Weights of a small transformer language model: normalized queries and keys.
Each number is 500 + 50 x the weight over its row's rms, rounded and kept within 0 to 999. Layers, rows and columns count from 0. Numbers have three digits each. The size before them is the row's rms in percent of the matrix's.

# layer 10 MLP gate, 2048x768, rms 0.0236, rows 896-944, columns 384-479
096:449481448570495459488525652487488413432493508524491445504545484581431482491399507592507486605550509525521502529442440445537518424465480482492430437414565453502455500503497499495593545489471497490432560554474535504515478421511550502564476522494398448575413521592455467480521433472515511479
099:585453500490411565519449460479490462582416500474469486542403595415456434475446556413489473394445445510407478533543384547529442544490530464547487463473442501501528448510499401559422554431490509438483501483453544519506503515526633410487578586508508484598570545454552529441517586429493452504
099:623458497539462474493504473518430490477516493470479516464515492548421481501467582545571451491518417509528580543457510456497489521438562533545452517533510516466415542531472557492557469581489466485446530453447523514447454555507552461523528506525509451569523520412436573482467397524502424473
099:515516499466491524446513489505534526443480422412514507434522467576459434502492520474507619465518453467455451478464507484435445540487444557492492482430473546497516571490509396487583473524544518530510514499544498479494432382432581513480547506381541447477570489507507543483462478461523540487
098:488543495528464581436564506576636487552503432477536416508440483529472436524522525433514518511454527537535508475551537460528537516483361471423448510450554474564563445509428436509486486530530516486505406557505459411403469490432491467555532433480526573452531528507493531567543556504520443584
101:414511560494548564481491560489460506446478556450429565551533553571475504434478484625557435571378533489548410486521517462479422500407545539554547574455563511492538482481613458545492526519462471507503446484543478550435468486486511494511537590483445569439495492501508458513512451576596486481
102:562479508598526544496470526514487554532442412511408491561494546565575543550502441478634535541482410545547500572514438512524536549539512462571487542426497467414481465490476562450506500481543528471481446421443439621467438535486536389512460506519567440553492440490503555399407527467477587454
107:500405508561488530458442524561437413536424508385433492443584515507434505482523491589565494464519536419428444531518371550530492576454487436499551497447447439342490591543506482450472573550495587559577485412578453459550498482485488471470509516548553493490446468583489469466453474577424564522
097:502509438496490551545426510553557595435486487518521484501432420529489346535484456571470522480568475420475523521459524392449519510491496507466514404515517535470534440479490549511552586584514490501534542467513497459561496503495451493511460524539458454513436481555531559516507508484530459457
103:536508538558461469534561427540492607470469469437455431571493525491434486484584500439503638551514521456466547438431505409590456405484556499504605489508440591402444502500526476422434534439509542437379553498464415518474380527563517502457571571459497547526460523541556489386474509528513460475
103:593461523480482595444419498523549459467515500495500450454470458445381454439586477540522448477428470483458483597485488476466522504479468507548539428528476437494534402582557452497508671532488488624493587450418545503491519466585574545496517513448562573500532514575419540503447517435420495555
101:523520483539523537507480452524450441498507447547584449523532427490467378370531485532445450451537498465432487569509484509466542517403512415569510513642567524446472442506484525463466479531563466456434527465544495437457539447508518510450469484461526469565517479525423492463528576545567530534
108:530546500536438533561606457491576451480476480498417472505465499464430547410505396471503519416484554441493386500563448525446565578541387565459462533461503469461512566502441435486571453544470507439492454496354468423556462437407549458397497418440554522562453504526495496406481376501520524496
098:476587505526476509506521411464434417443546438513517502556538505493563574470531490523441534524456497565423463581504579425479504440443576504524482462543440544562476415413484536471487509507473445481447635522516517551428491494469494431569534434481525431596566436484510623482434488530490485481
101:512445490554447510552414510531528511472531468460494536482509506460479503578542559620379392555450494565511538490568504516495578468557397483427418472558574513433579446591526482531521512475566515482496442493549537404512526568532454651488575450403528556465520412447482552466404399553481442515
101:534500424427451491526484574469455556430519504486500421589515476468485471467513565439484517541511545541536581524614560520495454480599466526486560570522505546474501537520446468634491407432542503528504509516463483462542494465482563567464521530560432426497482427527596416531450549504473450575
100:512428495445521480489611599462455478516635462440430571552429470544572422526435640535554560542445565589515499413509525544540457425534502490519519599424469416431513476565432504528502518514498555601503442464517441472465438459552468553458502533529417654470537517499447478453562541496485496448
103:373444530530546551542424440464577530460502525408565516505519540474465440463473536501527558456596485492574504569596499518469478494497530544496471472562567512491531401476514370535531549426518433420536490408371567413522432509498508546537498404470484538539490500492489586606497499541413594532
098:488550489615479543602472441536537464526524382474484452478543554510537503453451517481438549511506462478397441438545513479515458511528546503502430474510423560486480386428438546500433423572518493492490563519446410528665483556545528501456546453467530467463363445497499611586513487536514581469
099:508463546418573574532538428557452562566569453523561465541498538396636510489524440437440500509460505517533528533512544524453515560551597536480537480470354461487555498553429545414399518481533514495581510472521470511491496512415571542519505483574513406432542469527465492491466513483603501435
098:592419570550494543446536402468451461441527459468393562523521470406411568539525537482459544568426545515532490569414519474518470460494460438466490510482530473572544578535506462540461502495574514496460436556380494560506402472520459536580531548499504511431470510572530517487460568493450597562
099:437428441471562561639547415448521482443571508469552503428439444484595512555419605487492487496527473629468439482476462507459431408371463513577473535471493586507534548536497504585459512507438386482607478552398468470459556513448530461493496552560560507547497513480467565489449546428457621465
095:463499515445420533454496624494609421486651584548449496550549488531504506464561519501473468488472538544470472508493510362463606428460525568463503463584501456514505426455522482474521396501530448582504542491504493550442542496561502380492519512515566464571456574454467399604471586556546473572
095:439346541516449589454453423556520543601572561488498479514557488490485471540526468474504450481430522508496538401456507504499418568492531453460503498500556463446501454524553543622432552494438508538501507421486483564405549533519524538467499601584493458455539397548544505531516523498470398399
102:595486520485543533521579588542520409476455505420328485591612591432561416382560478444470566459554549469468621562504458438492468456518474580570515541429437428442543533521480513407553504563512577556431510503537497551499433517423518364445576510506398475482496505565435536442446432587439510587
097:491473484396465522454489575450472504489413441534486488491501537474573412468558551422468585467565437493492526532504489544433523460453440519410498545419486489521472599499469509512527513548507532450487499466583483553499529517419503533471466488406524544559419487533471440544424576553509484450
101:615508470549469490459573467553533544552422453446445465488571439536516588531477471505522583451562538556511519492498499494481496594460490427535583507504478582527551520556544539523471510480532491478578489519533440531505481446435464600450575430410509596532583504446538551506509493465471542467
098:560502507486439437528468528457598608562495569512474499525482616457408543419562420451565594472433514595490529479536431527521467449579446600432468453546495406436482498543469490512486488466467529537453539438549446503498506452447454523455430563444550538553585437421561527496438447557501610403
103:517431513536440530408447514497640501466466526530498452422473420598490456406404493452416514432528530500488485512440442496484590499397565479510559417518543539542576532445508529497547501516518515486552443532526519554514533515562437382387455508521507499493517487536427492471495482524499501492
097:550490419500500461564494498610406552567437444528526504531506505550570445599547514500537569405457506471480383451530503503467416512525511547496369561532403418493570447525517502391474504556543444425559460483429421552480520494543505467583422522579478602449526445478452552474495497525563451519
100:481562558500551434639393493431513492468486482435520517433512473517603474570468528561539500549486564449424559493508591568448458519591525557566518447539461548487509516447445524547471517500454458591508480552463570521446487485533475520500416419479498490375557450536556497600552536516578472561
096:443603537507512535544486523492500529543618536473470481414566536558525484422591532514474405518551535460575443452556518492494504573491506567465412563607410461515496532507516458478457618454467512608522459532554556477489518474452515556542467496543595453587548461452475504476537458458471482487
100:504516501494416502529495598448513540459401409552473528497421522524421442510578502424483463551546405617441452547542432498537437523530481447401564598459481510554514548598511496445556399451445470545487439424579556535541538500555596508564487499473458485497459502572533475551409497547495462547
097:452452458435526462557470562487474447525608570474482565641498528549579432442515529496491501542456480487468524564479445466405411502437458526455522546439499489632460428493546455616504494497594566573569531485476585481537468515542422475506448505525481504644542456524482457475574517498480436457
096:465524476543595444497549428554523503559431517465542523542541559522535492503471519430517408583437566502509517552529428448425532487506532420468507491551527474483431536501477555445526531571532500497604530543472366549510518528539526437528481426456498488490499488489516483472523424496534605534
102:492493504513547513487496484492556434506524483527522520506526459446430414417435513476558501522490491606482501495506512536444470485453539404531508474514477572520438511477503540495547469577473553617559483598542490583525426394523440521542468523514372402482455516464473446513569454444574566496
105:525405533583424533582520548422491513533507489462450508591484569491473497506420488526493481528444499544356484471567387459497521512443566542526639440493482500455530529471519585530481527532507482583516497449515534530523388420515578558521517549407514468472482485568452577386456539510453573467
101:551599554536492535512435497472477388506495488434447477500581613415574530474470506441501474470515478590592445508417511506567503532562552422625482459556487524551565532422498594575484476548463554552473504497531506468508616592563510498501516486399439461495505567473391503512578485466463498526
100:551500533484540448513499504466497500491535487534515436463526464504570586408485495388488509412454503570549496477488516511527528473468610417501457502456483448475533471606420506512469478521454500590505473462481478533492415454583515468573429443514519419501456515497524580490415506511515563492
100:495475526558422619494498480522519535496577537505422499514497547638496524444494435517481555414472559510426489411489447534566438535463617427527568637484630520484481438528523554516451562557453400504516434427464441500420406560534474458454505493484451503596566497491509535524526501498496528552
101:457458528450476596573497385511490488456505523480450572418513434480469527563474461521451552473450504453487590422544458425476536439448497473553471500510569538482446553506559475573554482480478513541469514559484531592529507588424504406508488539552605506517424438488414498571516505519459563599
099:475486506467487520589483528441436420394507479427502366472449534583470512470508578575439508521481585493471557524497524460542465620483450500522507590535538518409433539534361520580404474442589471479507473538478516496592498518441469529530567575550532492528453436514504512463529432541463485446
100:510533572609448572568488531448529496459567401514489518474499460545487516545540552531462522508450427471441520505506511443563473457528518442472483593476505537464415469414481433464438507451556521418490489548501395611498535482481485445508504562533474477579509486620414509512341504453442442527
100:589513492542409461452474558596504487445509529471478587527488500481550499474471506442546518463490542546508536496553614507508460474538538476519550449581515499401452531593611525567406453477481534506580436489479477605528523527559454569478498502415504564494460656512484423521552524498523550562
101:678567506493508590544476467455527409540540468470448418497527544576544489357503515412484506461528544523570477522444532470421472468531513468467450502567488500472499528492512520534527422525431505462538466460435472532420409447515552455529510383508486441561494585471426595506535587482501534516
100:504428493420584582555519484477593459519526573531544573469579532455517479465483592516545510467478525443573554530570481595490465593543598511490453489500499471538516571531521466537549524520527547560555340512500491512526535461455485489540511575447547541545471487537553462475564486514546430471
097:483478503496428526471543587435461499474511495547559482535405471595455539595554492388500449550526551482498501457415457486449511487562486481522503496498482447365487482429494553501500432483470517521549488446480650471585572447452499555492487390527523488480505413474500567483468580563545468555
092:508504528511441532503566587515502626416533481467478503467507491486475473481540506480509596454529434508566541446510474526506510462466570496430487478471480556545481509465499472577447577445566542485546496500602551492393486609529541536500506453494465469530517514532526443493511525540491366532
100:535484575449415467477502489466420468514398457535488529498469485471553480549501591542486573504501483534502435519478484522468569492485580537478380454416486468587512470572563541487549539432559534434495490530531484426557441432488483492564494495550463520497471500530492483457520495476511563436
# layer 10 MLP up, 2048x768, rms 0.0229, rows 896-943, columns 384-479
097:547521459526503559495464412472548467472479465464433431583482544540484483525427527513506516486492417486459491478546555463576509410503562560452499393521503529427525477509535615491469516552475509530523620560451428507495518496533511491450500573469468410531416411565467570568469488559480564449
099:582566512548548523534435430534444458475528484466557458404534460518370513512544631523501483529487414430600413470481471587463336514486524470583394473508483491445446517494496447466593462521453506480542458499546523523457406448393508469458498550535387536362480503527447512557384509511447541372
103:504492491485462497571468569518511537437543516480546450499593527408491464504646515506483470479549545475521551494474480515452521543320420437512545442573545468501501552475567583501582516469454500469371556501519538545494414438572483465536516440534571566469517462591452492390623447564499470437
100:552491473441459464447387459418460493511581519519507419449601491516509467565634581396489597515498607512535505525570427529520480525456573505458544474528498453502502481469457479506482489510512584525567597466501523518559537529577534502473430414557477493499480436555572503519454535481493451404
097:552420547518480489515553583509491441501554482598630503488583521555491526455464530521552553503531377483407537499474462519484446442543526540418423486473583493526515546526504510470534553511446512552539502460558470486466508469501511518447476522537507447515482565556527469417587454550450514431
100:489396550474558467435457468516592573601470501452450574533448465473503459514394492519421563491388526463519482507554522459456521487526587572546480550544447441453537525527515557453440479551431451454515405466544516575491415485459512454551539503568454471529505514498504404485557520523569429631
103:485567433580542494425560555534519497529536552558555455552593483487424482543532493465513450500456469551470460539554457458397476513537536479496555422478508482442563490555502496492536466586587518492500530475463560539459541570519531512415465595498488569508581584466526488517406540484554523510
101:502454492430523495450477492407536622441497458422513475486478510447566587470458500466445503458515431563414475432472505509555445536571465453486457426451471596580569462421497520612402424466544560547506440533419535517463527514503576498445463468492468413536563564448518425484515532612516547628
095:437451464542503513462470581512582466502401439484522561416544457441472524503413586488503453515578527502402478565534496415558640509468527474510527480439469466579475508521479543513478466490510526465517479573562476413499481504579562534529535494463448454531520517469527546466439467522528459476
103:607478541492471475501557428531481582541480431514481463541533508517653495534474460541483456435446463510549455478554487486526535446505558496535529445583406478505563473567418432512467529497479511534462518551427493508534413516473502465481409579452438522480487534526544403513359511613588441407
105:463480529457595461443536446572522538429474553470484375488519540545461661529434412433507540498532522507596543470533511462461544440548497427578455496529424454448500446525578423550530672384495506572516574510528494548493463455543553510547440527512540513431523529464486461523451440508473468509
101:505538455419497479504529561502456476472665482427482427519516480426529459443450548514503493390441480635516499507517493513455507503421489556425463551501452492505571479446559436523548584536453423468371520513537551521611491426487625554460461554520558521579533517523555572341413590579540568618
102:515500470402492453460557441509517547517616506522485506447458424524446445495459583447495609496566499502481490497485517497372445430532534547422477444525483481465422529474561488520489489526456515524480507409480430520472508495577568494516522462516523470421507545589522505463489483482508508483
098:459498481533420496500500444513422509493548412482524491484535497550565532520575516426474455495504489581577556521524508499470501434543511498572465459462511540524475413480448523458502536489469507510541623468409473462420514538583506404492477533527508511615520487489478507581517479528488535567
100:561465544465606465505534585537451434510538535549470472523542411620544426457519446503562505409574482476420481512481468546444547536532535615628438534422431574531481530477486501523586532535445482451432543563557549545474485423472499486480484469545462517528500536440489395552483496573516578542
097:535551470548510605606518530568426541540570456509548518518452524415496526495545452537421522398524442541502523498521472467489554447432609513556510501482547506489504515495591524437497522462432468573499438528389470429544508475520596478578381486537512487470499542552479495553475407530439554575
102:535514473522484409459410575549503582441459536522480503380507537417527516520490477493473470465507471369510556455498525602568551558501486631533506448508536477526587410570462496419535541589488439578527541522556432521502518492377452523461556445479548547525419596541539465487460486501516494502
103:506500539517532449481402507429537500534489548506570544461479443545456504465541524520529500557514505438418546516469476422588419498506383470528469449517509483503505466466551482557541475488475375482450433400506470585518384516488538482513549509527574559561470476518464437464528482510523544530
098:526445491440613476482599470602470413516515497469406539451539450527392554489480527373500532551545501559552500519488471498456470452561438510469505576481462440603519540456503478418379530496544471439440422507477607494511500522522516620509432595551470581465489554536452423459488454500502452502
099:489539530432485504524437498560504509518493519491398534451479389496480502476514528480372507488478441503576477557488466475491488484407440489484558535517538446494433548424545457529500446525491462475458529516431548388578444486470529556568501515551475535595535504413547580440517485475436514506
102:451511480472418482562449496513456500453476426509488489426493485557413557563566512514486561453506552484386530359482554495392510478510535522536435544428566502501512455527590507570464509466549523534529426556494519576490495415622436444472489451488602508441558548557485540648431520573477554617
098:485495518554496582584519522480482530595570502531386372530551520399448501537374608525536553536532468504460399428464460562512497516548502467581520479510468461534611496476469495474516528508518589641576464422578516487471468470485442456532555458463511502512495547512434566597502539445494428430
094:522502558454508547501374515499431540437528520580486437473549503584447488493457542574568480393488400556466468509436409559472467595446430518515651475448508560480421472436455483497504487560491472570579482564421541528554492404419536477497571501546483517532481455555513491534528455501461464585
098:533557458555530439520515413545517474435444568428555543623426472526556452593485422524536572456503499369552510555446455498519511471497445553485421450528411442526414460500430513452428485509391539486521461625489470521596542495420465548451457495532503542604523534458406620445491555495502514553
100:497453526470454582501443558503538483413556503530612562496427517443463557581473529525411518515481494502520515431493474469445588465536541458552528444556430541591490495475621537471544504540427552546406495561511551468574383550501458514537471554502579528523603441502503477447498513412505389490
098:460420509523539492568505512494463492512518551577543388564498429544539454495529546468469518456424508492477571599463436466591549428529499477524524517457532452456450504454394507542460442446459426541486476465503481464468459480486529526549527488513558449463472521505493492540583555488507535451
100:509514521410511504488490438538529480607533472479430411490504544530526476481520512542547379599497552415538500516488519463450519485459514603472489539560449555487581433494489467475514562544508432548565503474427507476652419640503471466546473525470502475557415486453560480468458563508495518545
100:510524513495477542578626435523511510482563565483579485482416564450444446573438544484504445483528429464608577557547484493676400425488508557598450583461600515459363483514654469526561523460563478481460498510590397526452497443497436482489515515513473515538493534493530512382507514449488584444
102:445519477536496503544450417520512539498488464442468455584471486494477574539531586456461590520547461526497424477568610422570478456583522521500553550500466516480534514473568534482558482553536470564460557562544431535518550531417556523441440576464502455512436456455573577473541471485478515534
094:527422534483546523505429427560410541521501479536581462531495561529503424545497523513517468507457484499424503481557573446474648442462468513560548555517389515477583526459559536593582526556508487502509547474610508501541485486469485534449452527392576423431470406564496477436542513506532508481
098:453528561523540512629440399494453440586547450509506494460521552552502504526462503510473494469559402475424565538532476463559470620574544507458453504609494516558423582504456531537549569562587432423505552549556449335529517558496427473540486491510567462503641519495500569550546432537518508502
098:632622529456512444511492484497469514412517477554586444443547526571451507550473510581584500558453555412526584503468498549505462461531503439553473471553461476399519534475468503563546534400465413501480509552483524520648438356528529559540479488554452435528554517491465502508496516516504381521
100:503390538447522516357540534503518430490566516462517488488483479551538485541566470449464528443473433519417548485536468501483474487440493599566503528515472476469382491527471477547465522509582568479494468504490406581468475529477523559483493470399495516508627445540586487562543482485480481497
103:523469495517443457466448526556547417448424435428528499383484487411389495428455507516532544453496495568579432385550466565526503431512486486468516511569473434413494522562498519440506488539510455492575453521526397440519440450490533545381435526413494438511567414478464550523479430519491419490
097:526525504499501484519512519565417402505460521521526399443458475548524501437614440465385442509484542442517548485542475599474496478461420524500508461536516589470491410520500421479529493410421456500486467497530511493644366519498416477480432487606446526546500438612518578512508387570412590523
103:455483478511446485556427484483511589518505597538591472543565547533525541458493523533482486494521527404461395486546472525474524590477460524496497408499481516473460477489483418468477648493534469455502470550488464445548540475526500507623555517521514566443481495485473573553567436504404458482
103:556488499566431526574461456475566559568529425525472468463485475440482584525409541508505467478524571452439540550522464517506614491574522569505584396476555487433510531470586547505527483504526526551403588536560497499498502536498508484447565552419468463559510466537517559360481500454514538486
101:504474557502470519595552524482579484529408518485477505511499475480451521574502561478444474521527476505440531498525474515529457473426570560496437489576448469531352508514518496550400442512596515516463511495575558455488466445511455418565613492512513528547430525561468508551470456512458502449
104:545463513443566492572483593481524598564480476446588581438565420495501527565550471582492476517497508487528465642497481460453505483471450485483508580557447465543510543480549540534450556529495553442498584491476509449496414524505523550439544544434475465434530447498472576561498582439557406551
100:401440519446452493561390534477474484438599464524517586536510521483522632523529562536526654474600474481423492549384461467580520520472495518544458554453509559490539512398516474473562502469461455457490493489504427610539572441505523498481467511487457512513512553521480513493561462532514487425
099:441627510468534619553507483479571610584518573476477465583429525493481552486495503510410544378548518532480462548488574580598491533475540510450470499443550547470555475487518535558570487460462459535445455471462621440529480510472434591519549515589467544470417435475560564471527481509455463549
100:528467464523515572477545584550586495417466541593445427472508468450448453468534434579492525497526536554578548414462503536556479489463582551462488496578601503529491448469544482459460450511495489437538443524632484516505514509467519509581570418538464492585494576466541463516490473584492463568
100:489517457418484479439565519558451536541428481580434474629561491585502501366515514591510506433489465548492447570438469480530474468491473583503436479535494528483617438544365559407545551584488417464469546490546539527497454484491540527542415547438375467507490560405578514517487468502541544472
101:623623455373475598546465610524594473510472492521513425653534449455479481525441541562493509570544500470467464494583534508548452491443555531456465450624537428513455462584484465494538456486527427596568516532529434621539459432475575499507582529548461502541397500575405446553486563616500527560
101:476501493515569542526410544495522477422446532482529420527404554478546478571525493578443498616480407407441499493589508504569499513508508480490528530524480500530461404444510495441437539475495469505488406455516566483502596459488440468477523455624435513510625435500436448568601534500375577464
101:566490566503503504592528526420493467508476551572406435552522523491500470573567548580675483502530481442460456468550459530559488521482488516521477514482551539539492599400529468538475548501508456508529436492603477530533522501482509562491488587492497508520448478452468472472490438489518492450
101:446459508549552501485456447528511469566543502402507447506537411525494580543589462483510519476499548465518526441598506484557584538544524473543480406470546536500509502514451483479492474583536520421495438582469504451481480587440432464468505399486556448567515547486501465381401512517441467543
097:478499470472466418506552491385504487494517574508421520512455571452529507523498540523502470430497541460491540472519399443517481505472536485411579463563486479538442557551575409563486500511574638537571535473557493498504528408455614449511464541400480502500465457524421501500438574557568476415
# layer 10 MLP down (transposed), 2048x768, rms 0.022, rows 896-943, columns 384-479
096:454474530497500514540508503467455451444476507454469495590479528432509424547540460515523569609451432454586551581398455451412580519538487525498493552557403500524470460509506601447493519525552532528507496482478460447528463515352460503514559518559441438563508523549487541504558514436532499529
100:508498474506526442525369548465591467556484552454572510469457505492477493609463442452515505435486537525557549532540542528562421536517532457478522487508519558437509511517640486483517556539500414467456503470534456465499532482436459457508506513523607506552622401479553592444592491548468461568
103:435489434474579538491532598576497450541505516502434482583459466502455533444486426512462478476555423536473474436562544508524511513578418427536499391512500520423543413385615490634430524542512486533468408459442520581509604567465477482521426507498552495483556535457418477526538524489447491518
101:498470465441528540512533490487472540442552530582574486527478471416513495496574520536429464511486543453518508407441480583481492436562553462451515520391549529598439470526548456438449494501494537535517440549549455512503508506452586505522596567597496537568563481369457519467426539503490535589
099:525582572525464478512533429603553526482547455624498469517523505510437431617508508464520469524500478561465405540634491499566541428508456405430468531555457493493540520535532470467510458490476512553541442469532469509494512505539525508508429415501448462426497480452444543435490550525386481580
101:551470530498463500476454585471581426470455505452514512613562558655597513516524472482457497483525479547479535520487453527469480469574472432488625550459575527521534446591479566510461456477476526500479387544457565460542540456469450451569526531505584474560565478520497477474613500383470407508
104:450512544526464585516435516563421522448489507512542533554533417485499460580526526517451502495540504487504479513423444521572521502489467525528426589516523509490524632491467506484486515490472546577449527417476523494455549535629360491541450463523518432520500509512407461572534530419444534444
100:498516514511495443515538402526481591540530480590489501426437459476546476436517546508529524586529393590495501509465500456500474535481427458527475543516515436535421502450428458471504497546518492507443542491609561528534514573533556417479539492489424491510460444487557516534416522544560452426
099:500551531490578472562499612492482467628496532419480523521610520455399471438500528465494507518458555627549431461485551448498533404475502453446474525558531450467440542458541467573532525520579450492540478524578461442475521499533527474479500455523488470551519615465532500634557562564445468406
102:462548499491431521404555486552532602510506492521439493509511557486538505514443500484475540471529468426514584469489401430477480568545471537488431454366505443446523543459440433487577448505482450517530546396556476519415482530517497566458469505544473529465483520524487508485454491455424576443
103:548402488476514530537619518518522460449568600582485522464557487453403477439562398575521567556616480439580490545560497505497536527501457386507479487473459551498455488463490445462492609542421461550508468455557452528449423558462434506478508492541542423454486481464524417468595489531526481537
101:477526499479508512531573536547527421514461558564490522530568548535524467460431472446554491437544455511470539405568464514517515561456548430561472579545408539540497547515555544506472523510610455397353475495461501539575557562568519562527523393470549491494555488624534459550536548481459580644
103:586415460521427478478398436558486538554465390481597419516507462370544497559444404491564459535563426444541456540499500464495566420501531447489477484395451561475504540480546508544447567510462469517493466429449479421492530434566458480578464481448467502530456491598436591384447524496513555487
098:564475530585476472504515454521380503497466450458540529511539530449487553497490600600441499410503443479481562535505408430484471542542416599439542557520504484539502443621462492502525426426494489476544527477482451433445594473485467565625489550569464485481549482469520588577518562465517453425
097:563434582395401460499510536529509460557475420487471587517494519482550467511578483510452575400518553549431565436525505533492448463461553567494432545468551477542492492543473407556457523390620515562445494440487520562478595485634516472497533543413391501423426436587483490475535496508550447423
098:566451569586456473551415544487493560586507510492595462576451451509484446461498512476502520457547484549431548598499518517479515527532513458519479495634526579437517454519567479472507485529464506513466509498583509471558555577413527493489502488587537499524565509445491550488510503564512462534
102:455453499517479455522506487533542495500533512400480572480542519514550411435523513496487537406500494535477481439450553469564446467547473496472564527553527580505450603433516516512502521478582475499550515467479474520535518478568510537452499449476445503534392430531467572508514506517476498479
103:537447518543497429484507511465476553457618513468560479365485474536536533506457505493477510499538511492581491429517507524546430492478538518488481531539415506520493453533473525344524455483507484565500421501477467451365439467525469461644540427462510464549522402468503546479506420580497508572
098:490445495526542516523485531579468484425513552571504464450497512481395508441561506512429517471556586561430460558495463593552492480612552498551604545564464574558514496488538606513451509504514498378544496467447546466575506454469503540526528628489438545554423468517501540471440454585444584475
099:489464525481460538537449482529516503515495489452444492510468427538452520530551640456513516539493626500421424541468513539606458503544571517505443549458438502570515464512540540521506502414410469517444521561499575502467525580545424518468561434501525442468472507491491478532509556508503585568
103:460466571422441505515509559489520437406452529487494534486544562520425529550507500559478504494473481487519419600529429506460565460586392487438407531535464532521481562498519607513415499492500441452502477485532570545517443517464556576474480507423578462524523461489419448474447587514441524559
100:425507552510426472514531434532508457533554531578523452479499425531533445560417406500459565524539519502468577544504490383496479535467517538525453597468455631465483430506489539449485519497538516477568533583507546470597525454477498498486395512546462360451481483493493536467579518562510421498
097:487456440500532519500613540451497545478516525568515626481541398429441430470445488499575552572529474555567515465558513533542589455417471560441468511510520537541558572558485478496528583445449445524374402416613464502473544425420564411462505548459462492487433528528533479511529513481422404508
097:582524524475536497448527520557507408564461607518479477489501474460542449503505572504571489448499513514555539401510510463491615479527492505419532540528451476605504481564505448460572537504611483515557565514509536537534514477503447421589515545515541466459472570513439517519462547529560479474
099:452547557611473490467453526455393524402461470578526476471552540582569458546585492535543607499426549487469495552498529508535548560483457517483468553468521515409433555506426557576511454482440495461508456525533491499466577502558546454519546412557507496586559500476537487450444444481550555468
098:457537451437521534538515419446560463485550596482426461442512403501456581458508537532476519416479601449542401539546489417558431490515418447560481459489597562532606499465535520514574477448465544546492499532530503470502562482518501388500492551497545488479619527473472520573473413503537529550
098:499597581456451596459591497405506522453497507564453452574530507489523421512549475497400325542478546519487526442495450568519461462463570474484483553566552533569528508543544476532484454540492450447512429475562620553552516551538523587387580540552485485476493467530564480516555563490435474504
102:519450525428492520424501640536474542531619475534482425516479510427488536481457527472464421500551448503447514490545619476430456569611537500412473465486493526490484443422499418578541548524427549606607560463440472499504547484544537557509552522506463481493445450586504504446557440485561519529
102:457531481526513459430503548533475522518508478494415449434546457438555573529433557575517373564456524541524393490429491573450530470520515467502546573497583490421495504559576598456529514503554608503362460502511580409601535452517478413491547512521494456523419544473483536539495514503467524492
096:402489508499471629517450552430555462420432501580501451450559476483500543425497479529489524488500547575450556626419472447475529565584557427532509522470527505501501533465515543551563541521498593509403553446522502468444429480410546550479496496548504541490407562493555479415515479455563573446
102:536502485464583463545457432435486454538403528481441615567463511531497586524497503501456496485531541440533448495511513547513417415521469496480543512510591468499530551536516511552411614489490499530434436470444598547458461516489499471441503495471527451434475527520490512568575486592504517537
100:519496447482576488499389459449467539441552452482512495488503570469475467414444519496433530467512585500472439503538475536503433410609490418477488501441420470543493601420492433448428534539463506509422498566467542552521511447516439453466543485452565533528433408525550462452424480461456526573
100:460497536488522516493545496541414388428592536429525517607497536509489531425430489503562411494499614509540610495440506428424493539548485426507564498544467431457485500526452526509453453525483563458447580514420488532501543433474536476509441541498469556560555527562434582560501449569506537471
101:544444532525563485501550509548434438490565465476536535557542505534516389553444483524513615440516510447577534434470515577472445506572505597541499441405538522509454502529458504458491446578448488437495476426449502461513427518535564452478455511527393526505508480465530542405438492516574525451
099:566446527449508516465552605507475483517442592494438441466412515518497406449502571517460462630421521530515524459527538460508492463471386521642555436509486477530449542553514422423515603469418495516553450583513436507448460477539519544472542445487453547443408431501502570470421589521566527389
098:569533483439549421517445544518438542577495508485492494484553529403490476465498532517525407585490485523519467547532490517464416571431530557547570491490446507506506455448477443582575549476505538439537519522517526452479528466480431409477496540491573436483439549500516515512445444467446493541
099:514503509505517554524519420455507598499448473474454523583504443540515479440484510451514458512497475406520500468498478546480592417520510458473463497414478424547546586532540494517520578461481443484522543440505495504515561476527480610432474506552491557519484462569470577518444502417499538532
101:399402424511483469541491505504477436466462497457412547567483472495588486454449495536473465499468508597427563561493601524499545436499502640556475581516531529539575434578504449463490556471501523540573513438491536597497398515562504617475471510394489419443606476579521477440537587546496513459
103:495401448429410402543490505467460549555562377537493407547459450526517509556572534485531475520525504544539544563446511496476466447430480521470485484579498389520418503470459371472455516439490455520478497444536498491497456471497561534464471500517483494573577564556538464462486600485552498527
102:550439485361481451445561448515482578461514587447458394497523487419586517495461523597387499481563546480545493476417445444495540511522474481408392407568591428489548509472449472367558446413518524500512535469505579510477525445565573457589504499390567500491434492498462528465461453516454491444
101:531481511542437524494509547461495533432506449500588520492460499514471466528591487416494578516528508523476504493511501552539515590480524565469489483486457525555487408559438557511529518498506381475512411555546496460419510534507494496483490480517480563492559527501501528604464592523421501553
103:524460570527605487531439461579550471448461477517490469512434539561524529564547543618568504483585575515565486571425517532546466513428459571525499489488564446473462349399428518554542536589450522466456605464499507475503486469549470531416540497498530500548476530482527497572538544495424505379
089:430490363457461462514494486456525475463464524530377537523499438528446459529482581566472519547503518538445468526424459422453581465448493525428468599527509543529468480606430473448538394528490563576537518498578488517505558400482608461459463516509462501468481599608549529566478526515514563495
097:455448490467414559521480427472509444540528460564404454489524558534526427539570488551515397432518532469563513500468493617508514474470435589501518617540469479531524565453510459499570536482410391446467449502436489503496526525463463462470474464518516478447508516518510493526482409588536383586
103:614477456470572515533474513534593591533476534522475462577546505448421523465541583443449396476434550495566403564530508412521544509493519499446449513463533551468548403488507493471554480544462539541466487488586501440569529415442500471512525479481415513587489472503412525496551485483513506538
095:535556568484536516458517503548520503485534526486485489563563496459552528452491463670554519519520503458513487508480541422580411559450564454485494481631514459507496433521564501541555562447491409500538539437563469416521470505453527499525522532459458507560584534499463435457554497529549513455
103:439510437443555521515511479472588513488585441504523509479649429514472602554485445531535513450597579564490464583557541529627555497408580428505506465488538445598477513502541452500504530535523506534547508570508491586516421548572429473495420515516579522514551531484504518341519513447532423466
098:509420474477468515429530586449452455567513536534524495502571580496406517500493418567473555507614500480535483389591499506530468534503538501438420545515525504505510454533563587414659510530475440525513458518551482512450580461460481470524516517456513484522538535510560542486490496481534489494